config.toml
rope_base = 10000.0
attn_scale = 0.0884
parallel_block = false
Each number is 500 + 50 x the weight over its row's rms, rounded and kept within 0 to 999. Layers, rows and columns count from 0. Numbers have three digits each. The size before them is the row's rms in percent of the matrix's.

# layer 2 MLP up, 1536x384, rms 0.0366, rows 274-410, columns 352-383
099:543547468444470526580449502513546612518408592643497464540482555533512438508472435476542515460528
104:501603510554494526597463465494470435489570459531474449478438549539443534417464431489472506482509
088:581463509473564496453480510406504422476459530421504595520470517521554477528459488520540561540457
115:496490520466546519481432563445516490453547447557405470520494478476552575506536455538497592592466
079:532481385495525526580537517549544602552427489526427551523493497506579472456568476398498550558447
095:527482487486462393589540547489649523512577535530447554496460499426596436514342458508541454547489
128:594481453595510500457507366397477457485478488463447507479538501540446441464427619497549539586529
101:434410493559494464490483487342490487528407446519522443515504586517472421446553465542489534478526
085:523471541495420534490538403549573511536525416469530541531564513504512519493472437516535575488599
091:517505537482486434453444447522533487552413573501539466482498607523464430520471491489510591450507
100:477512554498440492468545569458544566466498380541524535482435547499517431446587570544529439513481
083:476483477473462447500536551531507591468472555536528468440514516475445546459457534553511511418547
098:517551458490480483456631525457468481492423461538521542542485529434466508608547537517444564522506
118:481507454555613476486462455526519468540588500479469515539612572443463415496515493414466639489601
092:569540465545394496522487461583495522472572384512543474462486551457541424590432534558531503466475
091:545506467493564621464510497536459405468404398576507572462451500446490468566577507469419434447484
081:497508451547522500453549392429462509522475473480461376541522460526497452437510480469473493539467
120:569535527497475509505427457514478464449569460536503469467455488568475519460505462442381512432490
097:476508474613493478451493533634532403574621671577591454560507435489489506448580452502488512486519
078:493532599504439541477498396509414479640521579547451519399574524511504526490520528505469431497461
086:543503545486465535507459461480516502466499497454541592432598495436513593515545449490462477573565
089:475525467474390438442577430563510639480498582448478388572511476515495550419451599531444416466532
096:483477454448520436609589504521527622469470409412486512475447523518444441509535371425469601502520
095:480478525461471549595530456615555521562511525509429496548484437458480529499544574575543613461514
099:380517472521519510531537419477495451524503523425508490535498439556490503461529540445490433512522
084:475513518517474499509473496467463481441420487499544485426558459470550535578476452504542463441456
128:528428506496533491555533535483511504525525480487567545460527460462429467456439479357419393536479
143:492481463530460429481553565516462484446520538467455562558563417504515478473525505480472423386535
087:540490412464467447534485495572519624537373491461550384535558584570449468533378418541545495503540
111:579485527583527468563542530533417548569507524502563544563553507560495470500564513477555462499428
088:533444492484509539497520482559543526592413495576576468446510465555542425494574515463460402483562
110:477476409385545500484491513494533551450546475425460495580520490510447470551512494491588575498500
093:521431595481514454477485472491535516487459509454502539463521628571481488462547549451599438523541
093:527490599394390539592583535634538443527501528522398505432460569531439462484483538491494385530473
099:448555549511542486507498532506472473463521487502548479493526533479501479351427508469487534483536
088:579473503537624575451527483461472446541527529547428542469432523506439411534546470570442576470522
089:427508481577426540413521461460464476591541471499430571584496488424559560516486431488586608523524
124:470411447514478490508580507453524480491480527374459526501511436442544529477534597470535473466519
093:553471458505492499498573489496517461511497471471458498491486522536549420494554524422450563525383
092:562352501526511435471535489406565553517524533570547480544555523499417535486464421556473451450511
116:498522436464467440549558518558460510446524405507552476418463524571479438477513564566567460531586
095:356512435525488501473543585434457448474526464484550549492522542499585374486502568524469494573562
113:426532500523457471588489455508463527430583499458418502457431517628466581513527587566525453610468
089:529492438521476401576556391522620522549539572526431482586504492497451559505452524487485491421592
103:559463409499494462480543509547503447532503563595488568487496500541501570583428536547559509483588
098:435443528465541482468521607593491445555425535515562543497474526463436480471465491499597464568464
086:425531542479493578439643510460466485475486521546612567521496438501486497490534642467417505423547
090:430496506449562505430376525384481491484551508532522477500503534523529588427490559540539515507548
119:412499535506535520571456479602492485534395534457541433542511516500506466509431504453482464528461
088:547513577513448471496575574435454476496491466436530510570469450375573479500471540524405495553516
083:515502580437547481485448515508490510561522513505596470502518476616481439582538443548564492484521
080:523503525485514544564439573502394504395538461472594502316416503568557475502499514457474597536442
098:517550512592476519537508538522503576485578560415488433457514499433448572548480467431513453525582
110:398619551498383566469583558478452456487540554521443513506568480475498550523511486579464512433513
102:494482492507481424532497575529468626466443604447473390464475527422519503509498483539444542550508
094:544499504486487522556494553460484450503489529526509443447482522510515470624443535457509517532563
075:505527462564436502506436480406508464535479459483478410458426563494456394546402425507440513476574
096:465404530464433535438517435639464548537507468518497491446470540600517530514516507514433449510505
105:585428487458487478613531557532532377477485510554586421515480563423480605578425489450603516473522
101:490542441448470606517532478570529424476457455506459537384449484557566543499457435573485541529486
104:558523441550576583511437595483413442469510517533564558482448520485491500522443609510473516577450
097:550481480529559472539473499535522530473557478510544594495518474478485484537556583542470510466471
079:527521464506461493476555474405563486576480431472447518579483558500598481522548575551454577488506
125:445483329551512429463582504512532444571495525613504506494412540412474537423587466418578574462530
088:515465495486444563471503504310426497573461598527520526560534504412513484502507534489437468604471
091:407518471511556540442508466579462528559503519568471545481521434480537513511497530514466506453492
075:558542520503439523468562514494514569494474537391462527535450471560463472411550543500513482458548
091:520486551393363473500440526616516625590563496444523498490480469437521538587538394525485377397561
111:438496605491489443479481521605523499552516532513486478545497506505467435530514513520525506356563
094:539525465442549546510510533409574519524509519472604533500474535469499523539418537506508475460559
085:515469484425456474446450464436546451449551438456478418397477453551586449527559565514448464470449
093:510529486526493491524549559570569510526517612469464494428507532495549550475655627530476545524437
076:478527491420490528535553506446511527497558499529538539456527519559450509439477456557591545493562
097:467455580547479540480486427541361482569407539489454554513532406485481475571532553479594557469470
081:433464519591515447455456509517415479499537511446542573573543472514473514434386480488518431507471
077:516489538436461536503484534516491466525459482576428541514599428476441509541433499557552407540533
089:485533549533518520529511519634495455608469585553529509576566499594455540563527517409522495525442
111:456467599508465459508514522455415567499492505484496423461524512473452450418546458526502401489391
080:484459521455558506516425542528498493522518435528547503537585538410532421494527557472525488485504
081:547543552521509453479530484515520524508522512475473449457500463509552410514615506552558549604424
080:468603475472522569513501500477546545496482535480500492517517439435555563536480401438565525447622
094:446439477541505560503574580538475571476477494538496454508525412480530523526407413480569394502514
079:506513531508557492491522485518517508497424517483517552547474424470480476417525510554468427539446
090:470496447437489478463512467516553524472554608482519475531495598545502521527431526550501486439521
092:492499407526468491512437554424510508565456496524447462574447488527559421478531582511499480596410
094:461417492510505516514497503508521543479453502497495425491549491491457494467496454422410373487396
085:452496468498472453518456547550495511631507561520504522609565528595465553527553541471492475499469
123:503483637547464464606448516475619506448481488450401578504464512533506482486428423370452449434454
092:404435439530612551457512463521473537495499477533493468527562502462461431512525431531490468541441
109:468460500459466535594437588453514524549600488514386527520498560470540614478516515552509419536591
104:578485590558466445541481417432468514408510475507535492491517537433458402474498498461473516478499
089:485463491506516460550513500478558453514564460548552614467515491521514568600511617485579575519463
077:514443480535571475562486521529508459516553446573473468591501538530513501488488412578550487541502
092:485565480494554513540543537497490539424476487439494547559466513555495548546435565519484517457511
108:577546542510480466483469594516490530488601438417402506471556458427520405411467514512545522572577
088:509506481457490506576479509477405574468486520400478533417520543597442556455510440552522442383486
095:528438530514453499495342491484439483532455441539540506542547526566524486470550484542472539533491
105:538546567512581443510455438456561420538464537491552495373466564489582498549507486450604482509586
145:556511398495536477513582527444506507577339491349461485534385515533488538478524507477534530499552
103:432456548508506584473543466400421438491504519395514564364556495458534462550551486481472515525499
110:427553494605496586506457515526479505533485444522573456558569531601465453388510561449562497482546
090:516505543460530572525434511504471535573419582468494456392406584459573568531500457431541612460522
161:432510469517535594551493477505379518431492449486371521410474474426533628485457442438473556551470
086:486487540470593483562459523511552505465555493576570547534465494531503573532449576446514489500549
084:573571541540487588442519457586492548473555506545525556498578454503445522521503489511502454490551
090:477431441548512453511483460536509538427541499525477618521553510467481540542536634489562524489469
097:508418479404530472485413558466581504472511489473499468619474495550444526554509447524462523429411
098:537560467514434565508543475547489476489525516503506472516384482439466513491486496480464542439530
114:455525458478522545492488553563463471522524477518462575504546595414465525478492508545498482501535
082:527500468491445502505540519553508577508525547487389561541552501499597473454495541457497448527560
083:457414473444435455552480526444503475492484509505494519440480587568553430447488452454553472581516
090:479447496567507523475481454543439462516492504536434523566529439486455367555565462418527517557543
069:544525545512464491605520414575526448438435509505492490522466566486447539392604479566399531496461
099:501419468548544530490477402387494503553498491515566497537444509599476464369405545448524399439520
115:529534542463501483387564493547440464469612523474509394455426521432486537414495514496505534484533
093:457458597508523481454527520504383475507530513450511523487578498523479572460536561542513519554511
105:517568540400413499557573579549554493533525539472446508509477550477527500468486430536431488516409
092:482496518499501533500484450453442507527495607461490461473540550514469537539500462589431497509587
093:534558509497461478518558440510479470541496560478425460490460529468516566446426575488479548470513
080:498535515621541457430519483505508435548486481544448437551477405457433442470562382500589527520545
087:410462541559586472437445520493539464544471515498475543493592447500546435500577454504485445513487
082:565462488528477484531526481465517544515531545410496596544436442528639467533433505549547543545483
110:505440498458429490593510444502491474504448504572456469547430418521465453499375464526530481502492
098:486524504503487558476546532549474516493537509444531482497579555521546393487506405462585423544584
116:519506545531523481570625572547499559457524506420453473502473492477447585502520504512405491556502
098:446456574436522527456463427476459512521563433513436496382514519445523531541528460443431542470534
107:558539507477423578520434433446477491488505586479544525511515477574497459490399524460447471526492
082:491438571530521518443516569514449478502503475601454620529516529530548623504487491525565499547463
090:549561518491499480541510486472528537405604577479491531494384616465509555507460581436558521459471
082:586432569479479548457520503502517474495497488524539539522538427480551462534569524440502595508598
078:394549519514508523480534501460568521586504584538562497467519534546550529545522482489447415511517
121:521467560469475592499474524528501498455552455590495530606471474495469550548480439542560428526450
116:515454530499428359468536423466438441484520559465506600486436444441538422516520510594434505564553
087:519444394532433444563464566548505547546507555528433566509535437479521506533453426496536536497517
078:420529463499526489529534494516516494499523497486522494469435558461531671581538531547475449424461
101:479495550488476574412454453497503491454489433514495431500530473448619465482497543538474472463580
088:536511501535461499468639460440507443581479373523465469488484535453445542581436507552446566472458
# layer 2 MLP down (transposed), 1536x384, rms 0.0363, rows 274-410, columns 352-383
097:498626462443489524496525459578543541481419616550485515500518541553485443512516455457505452437538
110:469482461435446491447503524554499565427388468440484446493518429515463491579575530544517472537449
087:590450436523553600556423542414429413468539543490496566514414460560542480518516570494600446538397
103:545528473466456530541555420576473468544480508461622555464503493464456375539425566487567431498523
080:448438507510514467469481488524456465501396434525462414428574388490457565518531406403480537523562
093:561434436520532503600585539507574506462575464540540553489484473495514494526442465487505467544483
108:403543555382509478600469582545551503492519516544557516569489519496569532523550431495461473411472
106:544557551455427460510456520530540484462539419492476502514575485524494492525542582489461588469474
102:499506497419522465528558545442503464547494597469533428498503474569436509472537617488504457487526
100:513492482554487468522467486498534515583400527535529484419514601566549400394461443504590610495458
109:461471478445516501528518431519502487512508570459470462465516500521542530529442418469463499543566
087:471454494528479457518463473558503429540554456481528484497546575513505490537480420450488500601539
106:531479545494513513606415457510579556502541565488505422491480504446521514407449481480518496494508
107:506549488494630438486510420485509438494591535517565465457597513503471393503462506474478617454585
100:509528397530410491482467402562513488455548399577537568462533555530563431570493607543508470446542
102:433569578518461502453454584423511537518522519477494445514516554473469466606493600524539484475472
102:531509553527464559421469502418549430390602570556483570516461462522586529582495602613366487384504
111:441468484508500501520545487476511479514449527487490509498566458418545475516492522514583547538538
098:548540518648547512488503487628513463574542613545623372521527454488457425521545471467463542498501
078:585449515404552405485506541581572587447416479459564492541563573484447543491533538589504479526555
094:485422500545473538421513609481573440502491481540484481518510524526566509466523473595395507493541
099:582457481549589525606430438480529396548575541513522518474548576505486476481502427496619583492459
090:535480489487476459596468477442489544502495602528530468557590501523453607479403574484499474378485
092:469486496593564498484548513466520506508517390396530536616509571494460498574495422396511445584484
099:513545514543471517483414513466432569577493447582504577495582526545583619484504491533493591423558
106:569446475534562467499509481441472524555505517471583482514446464407518554442490491562456564422536
113:498446532530417498519504506448519506488466473477567535508508500455406438451524477394436366585470
130:512467499584483430491531580467477468479539556401481562510537451547526422467499519416501497403513
095:555491413535487542528624518443473553529427460483500397508470415422482524445482538462513520544499
096:502577547454530493442494439547560437507464532504389470492453493457522536498462459485500485458547
086:557495460402490429531501515487596499530423570578505420488559410527517491502506470506519433480602
109:482521549611406489469491483500447447605493555520521467436477474497542616427507473461383481528475
095:511473591571482555404473496530467579444488508457487501589557562513533476448477525462493479532554
101:455483543443453586547556470591494472480493534505499531527473518533456434428533488529443465523491
096:481567531555515526480476599488482431464527431469475485496500507501493449340415573514536521477483
087:536567548497635534503528523509436529540603582478479491440463585538390516626546494447473476495464
093:444479449551492505434474448550397503501533442512498468513501513547518529507474491484475509448509
104:498609523509541563485412530532438504476520505583507461499486568558424467526487427543468543561538
119:469434555486569446460489528458529515464550498440549406513539484439469472457520464489513475452577
112:514521415428551506463452432560524476474384593467472518529454489601576532538559497487459503500540
103:528472539550554575422437474466509514546483575513482521541562450479515551507476424431445542467392
092:637522570439541461504498425532554520509508513476421474511433451481488628481534423508552469442466
111:418531521475420447524461404527488562494574484514538449492449516637462520485475558555465448552497
092:469522511516511509516581400555571534380527473493595456492523486380449503468476407432467486456481
093:468491634485480548546489436528475550477550463382496451554465466529589399490519487415431479507457
098:486424526430565493479536574553510426518419460551586511461468486430481491533472479517591506625527
088:510472559659542449529514535448511531522528435532581479595459464501548642533434438459461437445489
107:547550509548451511564599475540466531511468494510513537509504439414491470575481421488538552550499
114:506465531495532551584445403548492535564451500479490447550519481533503433549449498447494503511499
088:472475445481558531507483447487570566542521540564516480470483520560439491534495556442615506476446
095:508448416551485505515484550538516499454475560516420495515443472488582508519446567499456537532507
076:418492520511557493510504547515560462473520534591508477555535473415412598516478481469449580493476
092:429489507527470440496442560561490573508535582448512455444534532442431551522470472512505490480611
097:419649550502362573478567546484497539487538565542443529521563448443518535559557467540479506416505
100:470453456531507442444514617500446535467399533457471424481504473410481504546499465571460538521503
091:506508445563536561544524477537487578501489511456532518522585479475532588549538494467535505457429
074:454497515437531501468470473484596463420480429517498531498524380494624539532560558434502531500458
091:502518479476459494463494496509548590446588473511484459500418414542485513426508483492568456541487
104:569475477498425487574561515537466420466513498508569444490478548463509557587462472439620488479518
095:466518467462509485461521469550583454477485486524506549472510509539536514461453501536491557495533
105:475528477494496607438532516530521538631538523533527592448442439479536525572544441466504557475393
097:481473525528456478501453491529533458625412425553396406511476456500508496446466551536512494595514
079:538431486485448493554506477462494440547515470498525461575414546487610538470561614479474559442452
114:501520364542465420491530465463528468574524531589448555471471514494510569421568419400568542432543
100:432575457504501496485563518509455477469541433526496446436476464596493459555498465506569468398592
102:627458578528499535557410430469501487374458513439556478504495564505468483491518521528492606602484
076:561585505431553475418512471509496558473529393427447534497483517520446507452517528499540461458527
110:530474542525448462525435469399518517404406523451454596560580479519550430487548471469476438526543
106:460536621499476510498530496492466557499516531478495523501498521506500482552594587479492529419557
092:371565516575469497525566554614492466466451482483459465481535527539418503414615409528493440579487
081:511504457507484466473406403466521491419470453509465448499420487540528464556561467538549515474535
099:525546463536525381569479479528474537614498545408530537549483482525486589511440506391523528418481
096:515549471532479533558489512519537496505522447560469553517464450466514450552494537369571505580340
097:424498484507471583469545430499486493484326571551510552535558479516476585540490546533643591463509
075:456558530501473543537561499419477424421488459551447551479561516545499466475553632584476546525548
083:497459476507463510493605556492510436565518562531483437449531493472446466522618486461494520548483
099:467447470461430378518552495414498501451479422492515565461453586477578471554515485552513521538490
112:520551395563653637498446534504442520518548495513599510472566340502503435470550581472464498506584
095:473610435554478541555616440482442569429412398517514563518492535455517454477491487453513497503558
082:531520537544425508531629481487526593481527576510489483503562425443574480464513545505551529578519
095:576384428577442530500503473499494429585564477544454423430467472461470545470556454578510457490488
099:492434526542568571494557631544528574459519497480498516509531453506467480541423468494549439506530
098:596452503588408488505497525500467534506474473550532379523564502450493502447580507575507469595537
094:538538493484513544545547552464484424451529587438479550535497543561550503600453531496467546471464
091:475508471529527635508498518468468533488475381379574418547426571582466468444512526488453497597395
117:444532520524442582524477466532503456539458517563509526553557517516498531498537520609543605502539
098:513476492560523483495496529514502576577463480517402510542520495491418483526514547452516500430636
113:471487615558437492614440491428585511454459500493404550485475537484499484527413441407438472414456
109:522515588525394476535430550484531501496489550478506465554462483524513472448436493487474518416527
101:452481532470461537559454580483489531555601508536405547530511546497503562508488509558512410584544
099:445549484421557627474519583566497478601467538498483460538444452563564611547530461543508481545494
108:624507473520571598458452472588521570492421557507425444453493520531452503461480410459411548442517
082:562523409508497529474533496547520529527472415542502481567499494482536405493527599550527491684546
106:497478564574429399476456473513557461570556491551514469448583533400556493485531447500524537535444
105:544529500464493503487434486532528553487578430435365541485565465401499378401489499573516527530527
100:422504564590489502584499448559477501472434513552517506456487465513421544398570499434575456479429
111:500544497504580503593623481510576537496546567491456470508474500422478563520467514406502476461517
103:532604552529492460519490464561541472580536538513425459458427520412571554584518520436572520528582
130:530520440527535497509554517456507540532364459473463494535376497563509540484538470500488536508583
104:466544490545517559591577495506498465579475510425620511463557489538477433480493589495504498503514
091:535414482406504427483604567500510517481515546458421533491413471425538514566506484555482520491392
097:540539468565585509469474532441483475519474540516485600484551494471485445512452576479580538485544
139:419557462492541576567487518460407488438499447455393544430451449427568608476486466472452577544449
102:537500519538421483448507422462475587549453495417505475479568535501539395569489476518476557458489
090:524515563525537535439522547375506530509422514415494450520401532549540447510499542500482584413540
107:539570544539370521534525503463454475564524491534457380503491461469547511503426358492386498445563
105:522424524417587525546451518462470495427521483523482525542551506546458551523473468461473458374423
096:516476514486552459425475524499591516526446407536489557474532484482515475518506491546522490559492
111:473563499477537539475466528536435494521549472479463539500558601368513515450470492540501425547546
093:526523438529446532474423530516496423482505587532503395483567439441422469581519519500439572491534
087:532492489513429514588465567522475427549502374522419535501531534430543529392527538514548464588501
099:617526511505507433494579556466502460445418441483559446490483543508445483430523566475511467554382
075:469458606558446407490529516444512479507573463472507572539440448513501449524503461601586558517447
093:508501538481459475524551529531522505470471534471486526443550488452518569616512456528501635544505
116:485443514555505544415505508577403530393502496467487464460448488455550473399502542536502449546538
091:514416491506485589482447464536380493480505440571536524458601524527486501488575518507511556507476
094:522478445597554462392455421478460489424479470520529496500487402467445481594487547482510511528568
088:473530459591436541543471539529444540553437589456472464474496516513465452521531489524433437447555
097:403461447527496501533481504538461580573469615554548431521525536527454510512512480457555499572575
085:482516505539548510471509476438495542542539487497428465399441494455479550525541485434547504490534
105:533512430519428543544552475481439546599505521569400568506481520521556582458494486522531528500485
082:536473529473486444590493519480560503465588608421473534506480556518526455576451483565529497462464
110:409495384417563427554523532486495411480512597549491466580486476496427497558435455490487475533527
109:445531505506582485452515483440494517432504443539382455469431490615458531552505557390573426551464
100:481461452485499522426428456499519448532493453514518502498487537490556441512523470486595575474448
094:487527572541526445602411555555426513551533434517575435480466466485505530545369500496530433419490
110:458500526481544393481532560516553494528493458510473515538445529422441579505552494526528502476521
076:536416493441561496405530503492477440520416485565513561550514525503525622572534594517509512569481
090:508541571422562429463459530462546523507607517553502581512457549432514583459363505452538507567476
092:466544442537437431553456525555450515421425413548486562446430530551487544511482516564481426480447
086:552473424449532474532432521495559482571572476526421588534577533511447549581424461539547618417490
108:456515411524497447446496417507476560520475564494511470425520460500532534434511535468493565431530
133:566548486461461573498439490563473434531509540520496536493572519466514564596595485527519480407545
095:580500400498449562497458522497483511475533468413470515533496444560438469573440414519646494498465
094:530564598465493505461547414482482534532525433447483499488545425435521520561552470488558578545486
097:526480544402453418566612496494486505493473574566518534551426455534475492532456474438520538487433
089:464543562502492436438589444474538430530495407527528483465465427478459545561528456547527545528544
# layer 2 MLP gate, 1536x384, rms 0.036, rows 275-411, columns 352-383
117:543520572543530529596498539418484435577543516533531535459555507514503460426455488454504521500535
095:503530520530519449435537487489577526480441474508540548517562545412505526488442444526484560498543
094:488451485501448554544453574524523574426537426521475495599590450465488529592441540540561520611624
087:506552547461519520514458532498432559586539481504501528642496564589517461462450495537455456492454
089:497468462496515425530542557483638490484603580596464509479516462387538533515402429445541449517535
091:517422487584562537443530396550426414505493511562524450490520510492534474406385473414530514535479
110:481416405565558506459465470431459431524439523563541491491435531459483469489506460500518469509551
115:475468528541517572454477438619490500441542368499512584550494533469570522514440395533516528530533
104:537463508520480455529483456536585513643469520564485499426532544548586499423455470484555595469509
117:538575485538533469450480541523510559512493527505527585561477507487427500480511602533540464493413
085:525518579528519556440411513383524443495539482475474514497506381510533431521504451499517560558476
109:475444515513526512611340494542550517496571528452518464453558482534515495373449494475533459486472
094:403541564474425523516499488478472502483407464526541489454472439521532565527526477558559510575504
086:471594443545475529436497459485498464533406418539459509483576650503517515564568566492466468493499
105:638511517407553494535503397527474454509479487539538531535428509446512530454519437433529507457506
102:488513440524498479552514506601465580575422463404558378512503517466484481397491390407602490614508
101:488530446512470513570567505541530478597457550502459451512544466409454429554524459481539472522510
087:490438530515495413573542416587593531600504656519554445588485374517447524474483467528468453503514
083:505509505457470509482539534582512515508514489417496433566496377552473466505459471503500491527475
103:464512549490528458474574466480422478524480518503501590452521559535551439537497474431562532514519
108:549463488540542532556431472380497371500585519577505603443504538526490448528510394492584579507457
098:550451497396521495553454543474432511473548553459529467478639499503490471475548511460526516540523
094:482503511512480537447508549443519564427466502510558523423494540480518481543472462477482444494524
102:516467485453459550591552486553542451400516526405535368553402550484465501534510548488506440452415
120:550436467524558455456529488457466492544518531465542429539461486448513548455487460568459513449540
118:523437511558535468529471535498513484555534481496537583447463487452473534479472513453431457478483
107:481520464476617516511447449454475510503427473502485498414480484511514460521531522483562526586496
094:542537445495508459526549435491449638528404488480518455516553498542479509551454407543504503496533
091:443497460582512498511592581506475572473600515574530510468514467532562426480625541451540472541472
080:508556571478530459504466593499466476476522531495438543462492519453527515510495449529571517561489
126:483519593626418507475489505512430438570458557543519482416449498475569542438489493507408467521484
097:456439578458562492483461488451623506500556468451500518485471485584468601414562453380548433508587
094:511489544425471544589573530624495482521516485485505491456497622587411473485507517540503354557475
088:474525542451479421572501491527515541518455530557459481550474516547416481553544491457460520462448
087:463534516471462460492482503573498480517501505489502469493488495475448525508401668476512434426507
105:432509483476434519540545525455548452589520519480493537492524514404534535526495452509550480500478
093:518532531518509549504478569501423484530519579527457400536532525583448513442484539585508480464478
144:530541426505455546533551454519486502533457478578451540466447525558535533540530565511502544546426
118:501584402463472533493438419590463498500386514447479524485426482554572543561546533473483502492466
093:621446456499557575482428394452507552487391604504463566519559461422491538446450513465466508487461
086:406491421495586539458500565398427460495553484502452548512467626541538398492527566500469497511554
099:394455504465423418611483470499486512454501497584445513510480531610528572514490529513526423561390
100:437485541476455601494571475553401512455428473470507450472460516494452458521489406433401495535490
092:546505457497458474513498500528464492484432566528446595495468445534537515519436503550534502517563
083:489565497451480484563500564528508492508469592481492515430519520515540537474477470524504464558448
098:572479518626539445462452547455479538434567504482512454554484463522508577535514362488503482498425
100:553500523514458476512584460481444519506518529489475527431547472429460512549463415466516495518536
103:458377567451462409598487579487511520443476603468451514549492591586423508477403507460501445533510
083:522449593500513560461561586488439547514479476472575530539449538468428423399510511538484450592570
103:479486390560517529542494532529507484456435558502436530594481450412538498504461558452469542524510
079:427485535453443499419591423432596543609459556540471538637526523466487432469479484547472405443508
092:494508524501567521457536453451551484528486441519415633563473553565472492427569538530502521480413
085:553463508466549495552408550438510489407401573542426379503448520509438551485551551576517490544564
088:537524595462566608439463418486465438452578378550498651544518544511449515546515567488496558486539
102:557462558529546479473480512537503474467528518583499547506483439602462497412528449568442446561485
077:487493508506452490513478431447480493575388503526556568483423484581508486430419418494426547594558
094:509555441550554433593494573439555458487509533465530529502524529500477430474427478484584518506516
090:468519468522449460573529518493489394499476565481499435520525563402468575545480497513572505453505
088:400506528452497457536492563483489532513488547492567497557526512419484428470551531418575582495494
108:390503546458454462482467419510532560552516528449439479547481479606520544479545411454616567458469
106:504491553535442515527539506464546529527354463528400418459500437541398472468528563556483462537473
080:509529556543447399519523448514636494515475479465521513529455522520478467475507507482470501470497
102:520511614526597531514481513520496552525532549524517530463569562593555583466485628538405508470512
116:517401559467476509529439438481558503553478570466523596559490508373489528467496491513435509613441
115:399514401500484483466595593524512486583577513569430523503464457475517524505461502435506397435571
085:502407563531448508609556514508516456472502582485528484574497500495545427452566528443492494510526
125:554492521481450471516483493368534514369412511446473646527588497546531407459536471463510498553548
098:578521467515461510556440484511463574513478539484512499483509523492500515463542510501470525578508
093:504482484566547526554555588467479477512504474430431552450514593449518443468467437607612427500500
079:531534459520538508517510481561481503552466470505469500465443513496394488584538385499470576484570
113:529494491517543475548500474456457551598456458461536539565495488485458506533345431424528452465556
114:493482493472501508475540514405453572486508527424539410474535566531487555491489495585461546445680
094:521474555468532430509466513465539503534562496502511442424526512410553453486464463495371417487475
076:484477512523485435433487559554521546450463576564502405587522491476460474559529459523612474507585
088:476506563467573555519399471537501501511483449529455545520566507499527512471371468575556410523486
106:485433486479457467593560495426505555422458451535494563444471552436555482559584520503476481515499
116:491514634529401413507567506476415523464465506438455426473517565521430462412531459560508407501373
109:535392555493538504444385522533542422563578520501477475452509481504490519532556577498480450471444
084:511485503489503450394468530444537478531510469447432429488467546460539478515658550520491545621425
102:418610535447495516522467546504464625483429516452527544566573504514514460498398473436505536511520
087:475545473519474463502444489516468485496448457510497500504546548491522496480576538529492522503432
109:400504534429549499504513462470554460529517552416452572482450526579547506543421464436492526408448
097:546544537514582543500481538466461355469440520540486568551430447500475558610539450490485537513458
098:549505455496535428488464543429548461585468534537407501535498508456545426513526550501482484536459
128:511481506426578418468501556455495497504559478444483479449503469502479476453502450434445379488405
108:547489462493574502478535483537527534527475466466378535493465502489441489524542576505553513433639
086:552640537474491440502515417463397596520511564454560503544605500502539571523459505438573534524530
119:434482489507640549444583439527515497533499466549464483514520485465445521492570446494557471556443
094:533491533506522428512457465460518515499486498493481475562547510409518508460568468592543546483568
094:571430545485454467513503393485439463489525483490499495529498533608478355477526519464486528459517
122:585543495509503570470467437513485605480406525477396443472488547511459476475487371480414541465521
087:426475569489552516568508516514445422475538529437490601459512571544484540511480450480551471511450
106:498508590532433464488446495533516433543535554574504428469567546456510502492508493528512539500445
095:501500522513418488514545584441474445422569521562470443470452501524541503514510429415365516506535
096:525490442559507577592470537445512565442518486481476509423540512605488541407537438520586438462544
094:545448506510454445411360506467434468540419460529518495464558474583520441453550487577505547565529
094:536595504618555556498471510503433484493405436506515416440442543517540455565546499503503482511484
094:432513463425461460499544538446508550588465500426499504487453601593478496449413606486461473508611
101:523440415455389494544523448485629587538522554618604532560497463626390563457413500536474411449489
085:524407486533608584433550522563428485506524554471448561559397518449531469581494583444443459496478
100:571530502565578513498494461506520523520519546527475519521487522503463508517424570461536525452575
096:562491483543463368565514510448617467424484546567513473532457521439544524404611466506473445477458
109:497516523505472479448500499467434577527459512424476479460546555504536403546496430520491518496501
100:508458430474464532529502520655496458549576525549500547487615457559511587490516519539510405537503
122:517582543488384511546524519476516482546528499547491389457514521472524487474441408489395518448515
106:485443526510609557488538515474495479382463485498474487477536467574514604500502525450507398449418
106:513455518500591462405494544515640527546507464479495571439566503547491515516521483533484469562481
100:469500449491505550437511546440424522556557497532466513531553559391489459471490436540495547457463
103:490512545487513509480558476432470621495505463473484613548450526586545511432453406552552394527529
098:505536502435565525435507416465501563483466529528559473467481455535460379610433444540520518489494
112:384495515521520553469447444578434477553562505492476535517492474472507465573512415490493521487618
071:504505452506564481405477569393495576545582488477462513505542471474530425586438537485607527506527
085:446511505489539505508493506449581471537489462489412504495428544511526433446475483407479360435407
114:508538534419539505438515537525455500471609521480492404491419567429462531447464516522527537448513
096:456400564495433417542452409519528471576578485420571430507472536603499425513507484520437526442492
077:478454531449580491514386435528453563496463529450461552496520547498476476445478436429396520526584
085:453438514480539530454505402478484424482547620521489472478518506458483487478497455621431497587561
096:470506449516510563469465503482527549523554573561483425549422531573499438489494590542489490547623
078:521493564392514537526479481519436544496483547472558533449498531528515562541499636553378488516497
114:473479611471604466451479531456539454443510467486543472446522442507493417558519521473475510517500
085:507482543474491486517495572542412442508519461518413413432499578443408507504517507560523514515445
113:554537519573476596470576444468545484472422468530608558412583488596623536474551595475443482498525
123:516475511488472499518518526623535494513519578439586508547607583402503442454465437570475538485583
087:442472510479538459562544546466504511418526533466493508517488436477439446542445468491398458633469
099:463487456520449568501466492513470509513444479523402518511528519491554647489452553526521480637453
075:511529542562454652513499466537508577457510488565446468516537417612555464549469486466477472498513
080:505481397513519478583491424582625479521515521524520457512498506538548536516414538459447398484498
088:468549528423538451399425501481508543541515482492488511509554492482417522451391523474517568553465
111:508557445562447459573435497525475534376403452582508535458469533580464519541472491547464374459472
100:584478416431533517547464507523507467514574464514395566531501472451451421540464491532559588426521
102:462492433554500478493565447407581470504458494464522467474530472481558370477520505452472524550538
143:541611481483467600532429566569528542506455438579536436498540536479511526628573399460566445417493
090:511478571516575570479409484512452440552566559513419496497462531515464432499451499546530451520450
102:531610542488500497435529453510464512509507448439478496458572427472501474452578466497585533540444
102:497509458443574560509430560464476413563423417423445537423511480520410532513512512493501464542455
089:480480490439634487516514494460472451516499398432544505404485510535452457545565441478470501543512
132:428520471490533598420457394527492485446501431512445478458522458599388426604488457519447509524459